Each number is 200 + 20 x the weight over its row's rms, rounded and kept within 0 to 999. Layers, rows and columns count from 0. The size before them is the row's rms in percent of the matrix's.

# layer 9 attention query, 192x192, rms 0.121, rows 0-108, columns 0-63
013,202,179,213,228,217,163,207,227,207,225,225,180,165,219,201,193,203,185,203,208,164,221,202,210,181,206,195,153,181,202,193,202,216,231,213,209,196,207,202,196,219,188,191,210,229,195,207,213,189,186,196,197,201,228,211,233,171,169,220,209,174,208,203,210
021,187,225,178,189,188,203,207,171,197,179,193,207,195,185,203,198,196,185,191,192,224,195,184,180,168,168,214,230,256,217,215,212,206,225,189,217,211,227,188,210,189,184,225,212,183,214,207,201,191,204,189,178,194,186,201,171,229,231,200,220,254,197,181,191
038,215,208,199,206,213,184,209,215,211,215,200,166,197,230,200,170,195,216,209,168,152,195,197,222,215,228,182,171,142,181,189,194,192,185,216,190,195,168,208,165,188,197,193,203,205,186,204,200,219,185,217,201,195,223,205,217,178,173,182,202,141,225,183,210
037,187,192,226,193,164,226,192,195,183,200,206,226,192,188,212,231,213,184,191,256,254,218,218,188,194,173,223,215,223,198,193,215,189,215,182,198,190,218,192,215,225,186,208,212,232,211,223,188,181,203,201,203,183,189,221,188,221,227,209,205,227,143,212,180
062,215,211,191,208,214,181,198,211,212,200,201,159,206,234,183,183,184,206,195,203,170,215,195,218,226,227,190,159,151,203,194,198,200,190,223,181,179,173,190,190,183,201,197,192,186,189,215,194,229,178,235,204,181,202,212,219,171,186,200,202,117,222,194,205
062,223,214,187,219,217,178,217,200,224,224,197,178,212,231,185,183,200,190,194,176,172,215,178,221,215,214,182,198,150,200,193,207,197,184,214,206,197,172,193,204,166,191,198,175,170,189,204,215,244,180,234,207,202,199,196,207,183,200,188,209,137,220,173,215
065,227,217,176,199,185,197,210,199,217,193,170,218,199,182,217,211,196,157,191,168,222,199,196,202,177,174,185,245,262,196,201,202,190,174,166,228,228,205,178,201,190,201,205,199,201,211,182,228,209,194,204,204,216,190,176,180,218,228,181,205,265,208,207,203
059,193,174,189,206,196,205,210,217,204,241,185,160,212,194,225,187,202,193,245,220,175,206,225,196,204,207,180,212,212,210,212,182,202,231,205,185,202,203,190,216,202,210,206,209,164,197,187,213,212,168,206,156,206,210,208,254,200,191,206,177,165,229,225,240
070,191,220,195,210,201,175,185,224,217,234,195,182,181,193,222,189,228,208,231,237,196,212,172,184,204,173,204,209,213,179,166,165,187,207,184,205,233,203,225,235,219,177,197,207,184,208,193,204,194,180,176,215,212,211,194,195,187,201,205,172,201,233,200,236
110,230,221,212,202,187,213,183,219,195,191,189,214,202,180,219,210,228,172,170,179,228,204,191,177,212,187,211,221,251,199,209,191,191,186,159,225,229,195,204,222,214,205,197,200,225,229,169,221,206,227,189,213,210,209,187,176,208,205,201,184,264,169,242,182
122,223,188,186,200,208,228,194,188,209,210,192,181,185,197,208,183,198,200,196,202,210,192,194,172,212,211,234,212,183,213,212,198,198,173,174,208,231,204,190,245,242,199,208,192,216,172,185,217,215,179,217,208,200,200,225,172,179,213,186,215,190,175,202,207
131,200,160,218,223,184,238,184,187,159,212,146,182,200,168,187,191,203,179,172,207,182,189,220,229,197,187,195,202,220,171,179,226,180,189,199,213,243,180,206,208,229,188,228,203,238,192,250,190,214,228,180,191,201,222,196,174,189,192,203,176,194,197,203,205
137,220,197,194,213,195,166,189,242,204,179,225,178,214,208,217,198,176,195,199,195,213,195,201,205,191,207,208,190,180,213,184,235,195,199,230,154,221,199,193,211,184,189,218,213,188,224,205,204,221,210,189,176,185,199,175,180,254,198,160,144,217,165,206,202
143,193,216,220,186,185,226,204,170,206,181,218,192,228,215,189,213,186,188,202,220,216,216,202,200,185,207,185,185,197,218,186,207,164,178,180,215,211,200,212,235,210,222,195,202,234,168,175,227,204,208,189,183,181,195,184,195,186,194,184,190,174,208,184,222
133,191,229,209,203,215,220,188,201,194,190,216,170,194,205,195,162,146,208,208,207,186,210,268,224,209,192,184,209,192,244,214,207,191,197,158,207,204,191,203,200,197,204,211,186,173,237,182,242,190,223,188,186,190,211,208,215,197,215,226,174,219,224,223,168
137,206,197,212,176,235,216,194,220,187,228,201,166,181,219,186,190,187,209,203,195,209,164,175,238,176,198,186,211,186,229,192,203,239,212,206,227,206,205,218,207,173,202,202,220,217,183,188,206,187,188,198,195,190,198,185,195,248,203,201,223,196,195,221,215
012,234,184,207,223,178,218,211,178,164,202,198,156,207,212,177,217,172,219,176,196,205,199,176,166,208,178,204,198,185,213,209,203,208,182,203,204,189,234,169,208,220,223,197,203,178,217,196,208,185,211,176,219,221,215,211,167,195,238,177,206,144,214,182,217
015,212,204,188,209,178,193,222,195,228,232,171,210,175,184,186,193,226,205,229,125,207,185,175,204,201,203,196,232,202,182,192,187,187,163,193,213,234,178,241,195,186,195,185,199,215,184,222,225,202,198,206,204,214,218,182,215,203,205,175,201,192,231,213,197
022,188,196,225,204,188,225,174,204,184,201,185,237,192,160,175,213,211,219,214,190,231,173,210,182,186,168,202,222,239,201,186,205,168,222,142,208,213,235,203,198,187,179,195,161,202,212,182,211,202,227,208,212,209,172,191,172,207,202,190,196,266,178,201,178
057,223,188,170,221,222,172,205,193,224,211,199,160,208,231,185,182,170,204,205,191,162,207,186,219,211,218,186,182,154,196,220,198,211,191,225,184,198,175,196,199,181,219,197,207,188,178,216,198,223,170,215,200,193,219,203,224,182,184,215,202,124,240,184,211
041,226,221,166,198,232,197,205,197,224,196,192,175,211,224,195,194,190,209,204,121,158,207,163,223,204,218,169,201,173,185,227,205,206,177,224,209,212,193,192,193,173,222,185,178,164,193,209,218,215,186,221,186,192,210,190,217,200,202,207,187,190,253,207,216
044,195,190,178,190,219,202,206,204,219,194,180,207,211,183,190,201,205,169,201,157,184,190,194,213,181,185,187,245,226,194,239,205,206,197,193,230,225,214,201,203,196,206,192,196,185,202,182,238,193,196,187,181,214,204,191,221,213,216,196,180,256,220,207,209
068,208,195,211,189,193,224,187,188,205,183,195,228,190,182,182,220,221,168,175,190,222,196,196,201,170,177,213,239,239,198,232,204,209,203,174,234,209,214,214,201,206,196,206,218,224,211,181,209,175,202,174,198,216,211,203,189,233,212,190,195,273,180,202,198
058,187,179,206,179,175,206,182,219,205,190,194,190,204,178,216,202,224,206,215,208,219,182,228,187,183,189,209,207,230,209,229,207,201,205,183,177,202,225,198,193,218,225,188,200,230,202,195,190,172,212,185,193,210,214,202,198,213,191,197,184,271,182,233,178
062,197,206,217,193,203,216,184,168,228,172,184,206,211,226,211,216,180,219,202,205,218,200,186,205,192,187,203,184,200,188,216,230,196,169,169,189,228,192,191,175,203,227,181,199,223,200,189,194,181,208,207,210,208,165,193,202,201,211,182,202,237,205,205,196
098,183,231,230,212,230,153,177,223,189,204,226,210,188,191,204,178,220,236,193,188,210,201,189,194,245,199,197,166,219,179,208,174,185,218,219,236,203,200,218,205,182,186,187,154,189,217,217,193,186,227,182,205,191,218,184,173,215,181,214,198,192,191,174,188
133,197,201,204,192,181,187,229,149,202,185,211,174,218,175,225,169,183,200,227,225,186,225,204,205,179,215,184,196,183,201,178,226,189,173,198,136,223,224,184,220,213,206,196,203,167,215,229,182,181,208,171,203,237,176,201,210,222,212,195,233,182,194,142,222
126,208,220,209,149,239,226,210,189,176,224,204,181,157,222,207,219,205,169,199,215,207,179,213,188,229,223,197,218,157,190,191,207,184,184,179,202,203,183,182,202,182,211,221,187,232,188,145,195,194,192,167,231,242,220,232,231,210,233,215,185,187,196,200,217
139,179,196,207,207,166,209,179,238,227,176,248,226,203,200,158,182,198,217,229,202,183,207,187,242,222,194,213,181,215,207,220,200,201,202,178,207,203,184,203,164,205,183,190,204,225,224,179,207,192,200,158,191,209,178,200,231,174,227,210,196,202,224,187,200
136,214,189,184,231,192,215,227,211,216,209,226,204,208,193,176,235,212,191,184,209,187,173,192,207,180,212,193,197,220,179,196,192,205,201,211,202,191,219,216,206,211,175,197,158,197,227,219,190,209,209,210,179,213,190,184,186,210,190,212,228,213,197,227,207
137,236,218,206,184,171,175,218,187,171,230,196,185,209,168,201,178,196,176,200,212,210,234,196,196,205,223,215,181,194,224,218,205,199,216,185,191,215,179,228,169,187,194,203,164,198,185,212,165,199,212,224,207,203,213,237,179,187,157,210,227,201,197,228,153
132,198,212,213,238,212,217,160,197,163,195,196,198,187,174,177,202,166,186,157,206,194,180,209,186,174,184,226,196,192,182,178,218,204,161,212,182,196,207,187,209,220,192,193,201,164,178,172,200,183,172,173,220,230,220,212,199,188,200,215,190,207,202,162,178
011,200,201,216,218,215,175,212,204,198,198,208,215,166,202,179,215,219,169,182,189,205,201,228,199,183,168,222,181,231,195,215,215,201,215,186,244,198,219,211,219,214,196,212,193,235,216,210,219,183,175,180,213,212,218,207,186,196,202,225,239,256,191,193,207
014,188,224,171,184,203,185,175,182,189,178,209,155,181,183,223,156,183,234,230,214,201,205,180,190,192,212,221,180,220,221,233,197,218,252,224,177,185,201,195,197,208,183,215,198,171,187,217,176,199,200,208,169,196,182,218,186,207,205,216,206,223,218,192,181
023,209,220,214,202,197,204,206,196,195,194,186,204,202,221,198,203,205,218,170,178,159,188,175,219,177,203,156,170,173,180,187,194,203,192,217,215,201,191,191,174,175,200,202,246,205,197,212,208,217,165,213,207,196,213,197,223,197,207,147,201,137,209,194,230
028,190,186,224,204,183,195,196,210,197,210,220,191,186,211,210,183,218,187,186,214,230,226,227,202,227,224,224,208,178,197,213,237,169,201,197,199,184,200,209,196,219,186,207,205,234,207,230,188,205,194,215,218,178,193,248,195,208,215,222,210,190,167,223,191
052,217,224,211,225,203,198,195,195,213,178,179,201,210,222,176,209,193,191,181,203,188,216,190,210,185,209,184,178,173,220,206,211,212,189,209,198,190,191,185,208,165,199,192,232,174,205,220,209,238,163,228,201,178,170,227,210,187,217,170,197,134,199,201,207
054,213,215,205,230,197,198,205,183,227,200,190,223,216,210,182,218,199,193,186,191,197,221,176,206,188,200,184,204,166,217,198,213,212,196,202,200,200,188,188,223,158,187,193,208,156,195,198,207,239,178,219,199,196,180,204,205,198,222,176,195,156,179,177,213
069,213,208,185,186,180,191,207,195,217,195,194,205,192,191,225,212,200,174,212,169,230,202,203,203,210,179,205,231,243,188,175,198,182,180,155,219,217,196,195,203,203,213,208,177,200,209,183,209,184,218,193,201,219,221,179,196,219,212,207,201,269,209,199,177
057,197,180,172,198,208,203,211,225,198,226,186,183,220,197,238,201,215,170,239,196,193,190,216,200,206,183,179,225,229,213,200,182,196,232,204,214,206,199,191,225,210,218,216,193,164,189,186,217,198,164,198,165,204,221,200,228,205,190,222,183,206,225,211,227
103,204,223,205,195,193,191,207,191,216,207,193,210,182,189,207,211,223,185,223,201,216,211,197,188,197,157,206,225,247,185,198,190,175,181,175,226,229,191,232,235,215,182,204,196,191,215,197,214,192,187,181,217,214,214,199,172,206,210,210,198,261,222,188,214
107,224,223,217,203,198,204,186,215,197,186,208,215,203,193,215,208,225,191,186,174,232,207,192,189,227,182,212,210,241,187,187,190,177,181,155,232,225,197,214,218,215,191,196,188,230,230,172,207,187,238,178,219,213,225,187,189,214,197,209,183,259,174,212,172
119,208,178,196,208,207,226,201,172,211,210,202,164,186,207,214,173,181,214,205,205,190,202,195,179,216,222,228,203,156,212,215,196,190,171,181,183,228,203,190,252,237,199,210,195,208,179,201,205,212,179,217,200,213,203,223,185,186,217,177,220,163,180,179,221
122,202,158,218,219,189,232,183,192,153,212,151,181,202,170,186,195,201,183,182,209,180,183,222,228,202,189,192,200,204,174,178,231,182,201,206,210,242,177,202,204,224,187,230,208,244,185,247,191,212,222,176,197,205,227,198,175,190,199,203,174,184,195,207,210
128,226,197,195,211,198,169,193,246,209,171,230,186,212,215,225,197,176,199,206,188,214,194,200,211,198,208,206,195,174,209,170,240,196,203,220,151,214,198,190,202,185,191,215,208,194,227,202,204,214,213,187,181,188,195,177,186,245,194,155,146,215,165,197,200
134,196,209,221,186,189,224,200,173,205,179,217,192,233,210,180,215,187,183,203,221,215,213,203,203,187,207,172,183,193,213,182,209,169,181,178,219,220,198,218,228,210,226,194,197,236,166,176,229,201,208,185,182,182,191,180,197,188,191,183,190,175,209,186,224
124,189,226,211,203,213,222,190,196,191,185,212,168,200,214,190,159,147,207,206,198,198,212,263,225,203,187,184,218,186,240,204,203,192,195,152,215,204,186,207,209,193,198,215,181,167,242,182,243,182,220,185,186,193,211,208,209,201,216,221,178,228,225,215,162
127,206,208,218,175,235,216,200,221,190,225,205,172,182,222,190,185,192,212,198,198,210,164,176,235,173,198,184,204,190,231,173,203,240,215,202,219,193,207,219,207,171,199,200,215,211,182,186,203,191,196,198,201,193,206,185,203,244,201,196,217,194,200,214,227
013,236,181,206,208,188,215,210,194,175,205,212,141,219,227,215,170,160,230,171,206,195,213,181,194,212,204,194,177,188,217,206,178,196,204,196,207,188,219,186,192,215,225,190,180,170,213,198,202,183,204,183,214,215,214,207,178,180,223,186,188,155,233,190,200
017,197,191,211,218,190,209,188,203,218,213,172,182,166,194,205,212,221,155,215,173,173,210,164,210,185,223,157,201,204,188,207,183,207,177,213,202,214,191,220,227,186,195,191,227,209,183,211,220,221,183,212,191,200,187,214,230,187,211,163,188,141,218,251,209
022,206,189,211,194,196,209,192,223,199,204,202,192,190,186,178,172,191,220,261,186,215,173,218,201,212,184,219,212,206,181,156,185,159,210,171,193,219,217,214,183,210,199,180,126,196,195,176,209,191,246,209,203,196,195,166,179,202,189,220,199,258,202,196,171
045,219,195,184,236,209,202,190,185,231,200,180,204,211,220,175,218,175,192,190,210,178,210,176,209,171,200,176,189,182,210,231,191,234,199,217,179,207,186,189,223,171,202,198,240,186,188,215,210,221,147,212,200,192,196,214,221,200,208,192,193,127,205,184,213
039,223,227,182,182,212,208,206,188,220,176,190,198,216,212,207,226,194,191,211,139,188,195,175,214,196,182,183,213,217,179,247,202,207,181,196,216,211,203,199,207,188,227,193,158,167,198,207,217,184,197,202,189,205,227,190,205,217,212,204,182,230,229,191,194
047,213,197,173,176,213,195,195,218,216,205,198,177,210,206,209,179,208,164,223,180,170,187,183,220,217,206,180,212,198,185,221,185,203,213,206,213,217,209,207,194,207,215,201,167,190,189,186,219,187,199,190,186,207,241,196,228,196,180,215,174,212,242,193,204
055,214,181,182,172,218,200,187,214,204,222,221,158,187,217,207,160,209,182,207,216,160,207,179,218,212,239,198,199,173,189,216,182,216,236,218,191,197,205,217,174,218,198,200,200,231,187,185,198,184,205,186,195,204,226,206,223,201,164,216,177,163,216,206,215
065,192,189,200,171,186,199,193,208,208,204,199,185,197,199,208,193,221,189,208,181,215,183,206,204,203,187,205,220,233,189,206,203,189,190,178,200,204,211,222,180,219,214,196,169,229,195,192,196,160,223,189,204,209,236,192,199,209,184,213,190,275,198,207,164
134,207,198,207,185,193,214,204,178,208,171,194,224,205,205,197,225,192,190,196,176,237,198,209,205,191,167,213,206,231,197,221,214,191,157,167,222,216,190,207,194,204,215,197,188,211,210,195,202,176,215,202,209,207,192,190,184,215,219,203,210,288,193,201,178
118,178,216,224,217,214,166,180,217,191,214,211,187,195,187,211,171,202,231,197,217,189,209,170,202,230,224,194,168,183,186,200,185,216,230,246,196,194,208,197,197,190,182,185,175,193,208,217,198,198,205,187,199,185,197,199,194,201,181,198,197,136,192,188,211
122,189,204,202,190,180,178,229,165,198,186,215,171,220,179,214,184,188,192,221,213,186,232,211,221,164,204,188,205,217,195,197,220,181,163,195,162,226,216,197,210,196,221,200,194,155,220,229,178,173,213,179,206,236,169,197,205,233,211,207,238,220,196,152,207
118,215,221,198,146,240,213,212,198,184,227,222,182,157,218,209,214,195,170,219,223,202,180,215,174,235,237,196,207,151,199,195,203,187,188,180,201,203,184,182,205,186,207,216,187,225,186,137,202,194,184,173,230,234,210,232,235,209,234,214,185,175,199,216,211
130,167,197,210,208,172,209,183,232,228,176,249,234,207,203,152,194,203,226,225,204,176,203,188,249,218,195,211,184,218,206,209,199,203,202,177,215,195,188,213,163,198,182,183,203,216,220,178,207,192,198,152,198,210,177,203,230,172,227,209,195,204,231,178,198
126,219,192,188,231,192,215,226,207,219,208,225,213,203,193,175,236,218,193,181,200,191,169,180,202,191,209,190,194,203,173,174,195,206,203,208,198,192,216,219,211,213,159,198,166,203,227,222,197,202,207,204,183,216,193,183,191,211,184,209,224,196,195,211,197
132,238,221,209,183,167,171,211,179,167,243,194,178,205,172,214,176,197,182,202,218,219,236,193,192,210,225,207,177,194,214,209,207,203,221,184,185,212,181,224,171,193,185,205,167,203,185,210,162,201,212,221,209,201,216,235,181,183,151,213,225,187,204,218,155
125,206,213,208,241,213,220,159,201,164,197,195,200,185,173,172,200,159,191,156,206,192,188,202,182,173,189,217,188,185,176,179,220,209,162,229,174,186,206,180,199,230,198,189,203,159,174,167,204,185,172,166,222,232,223,211,203,187,200,209,189,197,199,169,185
024,218,205,202,199,181,207,218,190,197,206,204,232,182,197,174,209,196,169,185,191,222,180,201,195,187,152,203,216,247,202,169,221,202,188,181,238,220,210,198,204,207,195,214,200,218,218,194,216,160,193,177,190,209,204,196,203,216,225,196,219,270,197,189,199
015,181,224,184,186,221,168,185,197,187,207,228,149,181,182,225,153,192,221,223,209,181,201,167,198,183,228,210,187,199,214,205,201,237,247,227,193,189,202,208,200,207,206,211,199,181,196,203,179,231,200,214,188,219,212,209,191,193,197,218,209,174,212,197,181
026,215,203,215,180,171,221,219,177,192,198,193,242,195,203,188,230,197,199,165,190,228,197,212,193,192,154,183,201,233,191,174,217,181,185,177,210,200,206,188,185,190,188,217,241,209,218,200,208,174,179,191,189,207,217,201,196,216,221,175,217,240,190,193,195
023,204,198,221,214,183,189,221,222,188,233,211,167,179,207,220,190,217,160,208,182,240,214,211,207,234,213,205,226,229,204,174,245,181,201,178,219,206,203,194,202,220,226,216,228,215,232,203,186,198,193,213,227,219,209,222,189,205,219,195,191,199,214,197,200
032,225,204,202,214,186,225,211,196,198,176,175,225,216,233,174,221,199,188,179,197,224,223,235,206,200,175,206,195,241,229,193,224,188,161,174,210,179,224,176,199,185,224,213,250,196,221,200,218,228,197,222,204,194,164,218,178,209,240,179,216,201,180,188,181
039,213,199,195,213,190,228,221,189,199,178,206,234,217,199,184,219,208,187,186,193,225,207,216,209,199,163,216,205,220,207,248,225,193,177,179,227,199,229,184,211,168,224,201,216,190,206,197,212,212,195,205,192,203,164,188,187,222,226,185,211,234,168,199,187
038,220,191,175,185,214,199,214,215,229,191,207,202,198,175,207,175,178,186,218,169,172,177,191,211,197,175,188,216,183,189,220,187,191,197,189,222,217,173,190,201,195,179,180,147,193,185,202,216,189,181,197,177,182,208,162,222,209,190,182,189,236,225,217,212
046,186,189,176,212,202,221,182,188,224,230,192,172,187,196,173,200,189,192,224,208,172,189,198,196,182,224,179,219,167,205,226,189,210,217,214,170,198,206,182,224,181,201,196,248,179,161,194,185,227,162,227,187,194,190,223,248,199,194,192,184,147,168,218,233
086,194,193,220,192,186,230,212,178,222,208,190,223,198,195,210,216,208,201,217,196,237,197,213,184,180,160,189,222,237,192,174,204,191,175,174,217,218,198,220,238,207,166,207,206,188,208,186,207,178,182,176,190,214,208,196,215,193,214,187,185,262,221,200,225
084,210,235,225,205,232,180,176,242,195,197,215,209,197,170,200,191,227,196,176,180,195,187,183,193,216,193,187,194,229,171,234,164,172,205,200,244,230,195,220,204,185,175,181,172,197,222,214,207,189,219,173,219,190,200,168,186,222,179,198,193,227,183,217,199
114,199,189,195,188,204,205,220,162,208,211,201,168,198,179,202,171,191,199,210,202,195,198,211,186,197,213,210,214,180,213,223,208,185,164,175,169,229,218,187,241,231,216,210,194,191,188,215,204,202,184,196,196,226,178,218,183,199,222,176,235,189,190,163,220
129,191,162,215,213,198,250,184,186,150,212,155,175,188,174,180,194,197,192,185,212,175,185,223,221,203,198,200,198,196,169,196,216,181,194,197,211,231,177,197,205,224,199,227,227,247,183,241,181,211,220,175,205,216,224,206,183,202,203,213,178,187,192,202,200
138,224,201,189,212,198,167,196,251,213,184,232,189,214,211,214,193,180,195,202,189,213,194,193,210,195,201,201,196,180,209,176,232,199,198,213,147,213,202,190,208,185,184,212,203,196,232,201,208,216,212,187,174,197,187,173,186,249,202,154,152,225,166,197,198
141,203,217,218,191,181,213,201,178,206,182,224,191,231,215,179,214,192,181,203,224,221,211,204,201,186,206,177,182,195,213,175,208,168,185,182,218,213,203,212,230,213,217,202,197,233,166,169,229,191,209,186,179,186,192,183,193,189,187,181,187,180,207,183,226
138,197,230,203,197,217,212,188,203,196,192,212,169,197,214,190,161,143,193,214,206,188,200,265,231,201,191,186,209,178,246,213,208,191,201,155,205,207,188,209,201,189,204,215,185,171,235,188,249,200,212,194,187,189,207,207,205,197,213,218,182,215,227,209,165
134,213,209,214,179,243,217,194,222,191,224,202,160,183,214,189,189,188,196,194,195,208,164,177,244,182,192,185,200,184,228,201,202,238,200,197,221,200,191,214,208,180,214,198,201,212,187,193,214,199,190,202,205,198,202,181,195,250,207,189,225,195,188,222,211
013,240,196,223,214,183,220,230,179,185,201,193,175,229,221,186,196,183,229,188,190,228,198,203,189,198,187,208,201,211,205,191,208,208,204,189,202,202,230,195,197,206,240,198,180,177,211,193,215,180,218,172,216,216,215,210,175,210,248,176,202,202,220,177,232
016,190,205,191,203,183,179,192,214,213,208,180,192,170,189,223,195,209,204,223,166,165,206,178,191,204,228,155,209,189,187,191,165,224,212,212,190,220,191,224,220,191,182,181,210,206,182,200,198,220,193,221,195,192,179,205,222,179,189,186,175,132,230,210,200
021,203,190,216,211,215,208,159,223,198,188,208,169,179,196,198,192,186,231,242,194,181,193,200,212,189,226,184,182,152,194,190,181,185,218,209,168,196,216,209,188,196,195,176,155,207,180,202,186,240,221,228,215,188,183,192,200,186,173,201,190,166,191,204,205
032,217,197,181,226,190,216,215,181,218,184,182,245,209,220,182,231,174,186,183,210,222,206,211,192,181,148,200,212,240,210,206,209,210,165,174,196,210,208,184,225,182,211,209,217,198,208,209,215,185,166,199,192,204,191,196,195,220,232,210,212,219,205,183,193
031,228,224,174,183,216,205,186,190,193,174,223,219,200,203,195,221,192,206,189,152,162,198,169,205,190,183,187,200,176,179,234,205,203,179,206,204,197,201,201,196,180,204,184,162,188,200,210,202,180,179,199,183,187,205,186,197,231,198,194,201,209,209,200,206
035,202,189,171,204,232,181,176,215,228,195,210,170,201,198,185,204,199,196,177,195,150,186,170,224,205,227,184,196,149,197,218,172,219,213,235,189,194,180,214,208,188,185,181,175,192,165,202,193,194,184,197,187,197,209,193,233,183,160,199,184,179,211,212,214
050,206,194,189,188,237,172,192,215,206,216,222,152,177,209,205,172,208,193,212,223,156,195,173,216,213,243,181,198,150,201,218,172,225,234,236,189,187,185,222,196,219,195,189,180,207,181,205,180,199,190,197,193,186,224,203,215,188,158,211,180,161,220,214,208
034,233,214,213,173,219,167,206,199,247,201,216,189,200,198,206,185,211,212,198,196,173,177,171,231,199,212,196,205,175,196,148,179,218,211,220,190,216,148,234,211,213,203,175,143,218,186,196,185,171,175,195,215,198,212,194,212,189,179,184,180,206,200,200,199
103,206,188,209,179,185,223,222,178,206,179,194,240,227,216,193,222,193,187,192,172,234,197,205,198,192,162,203,209,230,200,186,231,183,186,177,213,213,188,204,197,204,195,199,188,217,214,183,210,169,207,183,190,208,196,189,208,212,217,196,197,266,201,187,193
096,191,209,216,199,213,161,176,217,188,206,220,173,189,180,191,186,188,218,217,225,185,213,187,210,216,227,205,175,177,173,243,186,199,187,236,185,182,213,196,188,196,212,188,188,200,199,229,181,222,209,219,218,180,193,215,185,198,187,212,217,154,199,185,186
127,173,194,211,186,176,172,232,166,203,190,219,201,222,194,211,186,194,211,213,214,188,221,214,211,172,205,165,198,210,207,162,216,193,210,227,149,195,220,195,200,186,196,193,196,152,224,219,175,174,215,161,190,227,167,193,242,236,201,198,208,191,197,154,213
127,213,233,196,142,231,213,213,196,195,224,227,189,163,224,208,221,199,185,210,209,213,183,205,170,232,226,202,214,168,202,193,197,189,192,171,202,194,187,183,193,183,211,211,196,222,195,119,198,183,186,162,239,237,211,236,246,219,237,220,196,203,198,210,212
141,166,195,207,199,169,214,180,223,229,182,243,229,202,207,151,181,203,220,232,204,178,206,192,242,218,192,216,193,219,197,230,195,201,204,171,222,194,185,201,167,200,186,187,197,216,218,181,210,185,196,160,198,210,178,202,227,162,238,214,205,205,236,183,200
144,227,197,180,229,198,206,227,213,216,214,218,212,208,185,177,233,221,179,181,185,186,160,191,210,184,207,200,208,215,172,207,199,203,196,206,211,204,222,219,199,207,171,198,160,198,229,227,200,202,202,208,187,216,196,183,178,212,189,199,231,226,200,222,205
150,254,221,207,184,170,175,219,198,175,238,192,193,208,163,205,183,200,162,202,211,212,220,189,199,200,215,209,190,201,206,215,204,200,207,180,194,214,182,227,170,185,191,204,153,204,183,213,172,200,214,221,212,205,208,230,172,186,155,200,229,212,202,219,166
134,206,211,215,236,209,214,158,194,161,198,195,200,184,165,180,198,168,185,152,201,197,186,210,180,173,187,232,191,191,181,187,221,209,165,227,181,191,211,183,195,222,198,192,212,155,173,169,194,183,171,162,227,229,225,213,201,188,194,211,197,205,202,170,180
022,206,198,207,211,199,205,201,204,197,204,193,227,179,190,175,236,207,171,158,178,224,188,207,210,174,155,205,209,248,195,216,215,192,193,175,244,222,217,204,218,198,186,209,207,213,219,203,218,171,178,185,205,210,200,200,191,213,217,206,226,266,187,200,199
035,197,206,186,195,213,174,195,203,201,199,215,141,193,199,222,156,188,220,238,227,162,210,187,196,210,237,199,171,160,208,203,184,219,226,231,170,182,196,192,189,204,207,204,197,182,186,205,189,221,215,215,183,194,204,211,211,186,182,209,196,144,221,201,197
037,203,218,212,192,185,227,213,191,195,193,180,249,193,200,187,244,209,196,166,164,225,199,201,206,174,155,184,211,249,196,186,215,187,183,178,229,211,197,197,190,179,185,211,225,211,216,206,210,187,174,192,201,208,204,198,185,226,219,177,215,249,182,188,196
044,203,193,203,204,202,182,193,214,202,202,215,161,199,205,217,170,208,187,202,231,178,216,215,202,235,236,212,177,150,194,194,201,205,196,212,167,179,188,200,207,215,217,197,196,217,187,208,190,225,196,229,205,187,214,219,214,180,193,204,194,137,202,206,202
040,212,226,210,215,187,201,205,179,212,171,177,213,201,228,183,210,211,196,138,200,218,232,212,204,204,193,196,165,216,219,206,210,209,179,198,187,164,198,179,217,179,197,198,219,183,205,206,203,255,172,231,209,189,173,226,189,195,217,171,206,164,185,196,200
051,209,217,202,208,177,209,219,164,212,203,183,237,209,213,197,219,218,197,156,180,236,237,203,204,191,170,205,207,219,210,200,215,188,184,189,206,188,201,192,224,165,183,201,198,180,210,197,202,231,179,209,201,198,176,201,177,211,224,186,209,208,169,189,203
073,203,208,190,190,189,201,213,201,210,195,186,228,203,187,221,208,198,183,189,167,237,193,205,197,202,166,200,234,250,190,176,206,174,185,168,231,217,196,195,199,196,190,209,171,203,211,189,211,175,196,187,194,209,209,182,196,217,210,197,199,274,198,202,186
058,208,187,183,205,205,198,209,223,202,242,177,166,224,194,227,185,198,171,253,206,179,197,207,201,199,207,181,229,208,206,193,183,201,233,198,206,207,205,195,216,204,204,217,195,164,192,185,216,208,182,212,164,213,216,196,234,198,191,202,188,179,224,234,229
083,203,223,203,203,200,185,210,194,211,220,192,212,181,183,217,199,216,185,203,207,213,208,195,188,194,159,208,227,250,188,191,189,167,188,177,231,241,192,229,237,224,178,204,183,184,217,201,217,192,189,183,215,213,208,200,175,198,215,202,195,257,213,213,222
087,200,231,226,208,214,192,185,236,196,190,205,207,208,194,235,192,229,217,174,179,206,195,180,178,247,193,201,209,237,181,183,180,167,214,175,240,224,183,217,216,209,170,193,178,218,226,179,207,185,222,179,211,199,236,183,207,210,180,202,170,238,178,225,176
126,201,179,191,202,213,221,196,177,211,202,200,164,191,206,207,173,175,214,211,202,191,202,202,177,211,226,221,198,160,208,211,200,185,169,181,180,228,201,189,245,235,195,209,209,210,179,202,204,213,179,217,199,210,197,226,192,186,213,186,220,161,185,182,218
131,198,160,218,219,186,240,185,184,152,214,149,180,202,171,185,191,199,181,181,209,183,186,225,226,202,190,192,210,207,169,184,226,179,192,198,213,240,180,201,209,220,189,228,211,244,192,246,190,209,228,176,196,211,220,200,180,195,201,209,175,195,198,197,211
139,220,199,191,217,200,170,192,251,209,173,230,180,211,209,215,195,175,196,203,197,210,190,197,210,197,209,208,188,171,211,182,231,199,198,220,149,216,200,193,210,188,192,211,209,190,224,205,205,219,218,192,176,195,193,176,182,246,195,156,145,212,168,199,200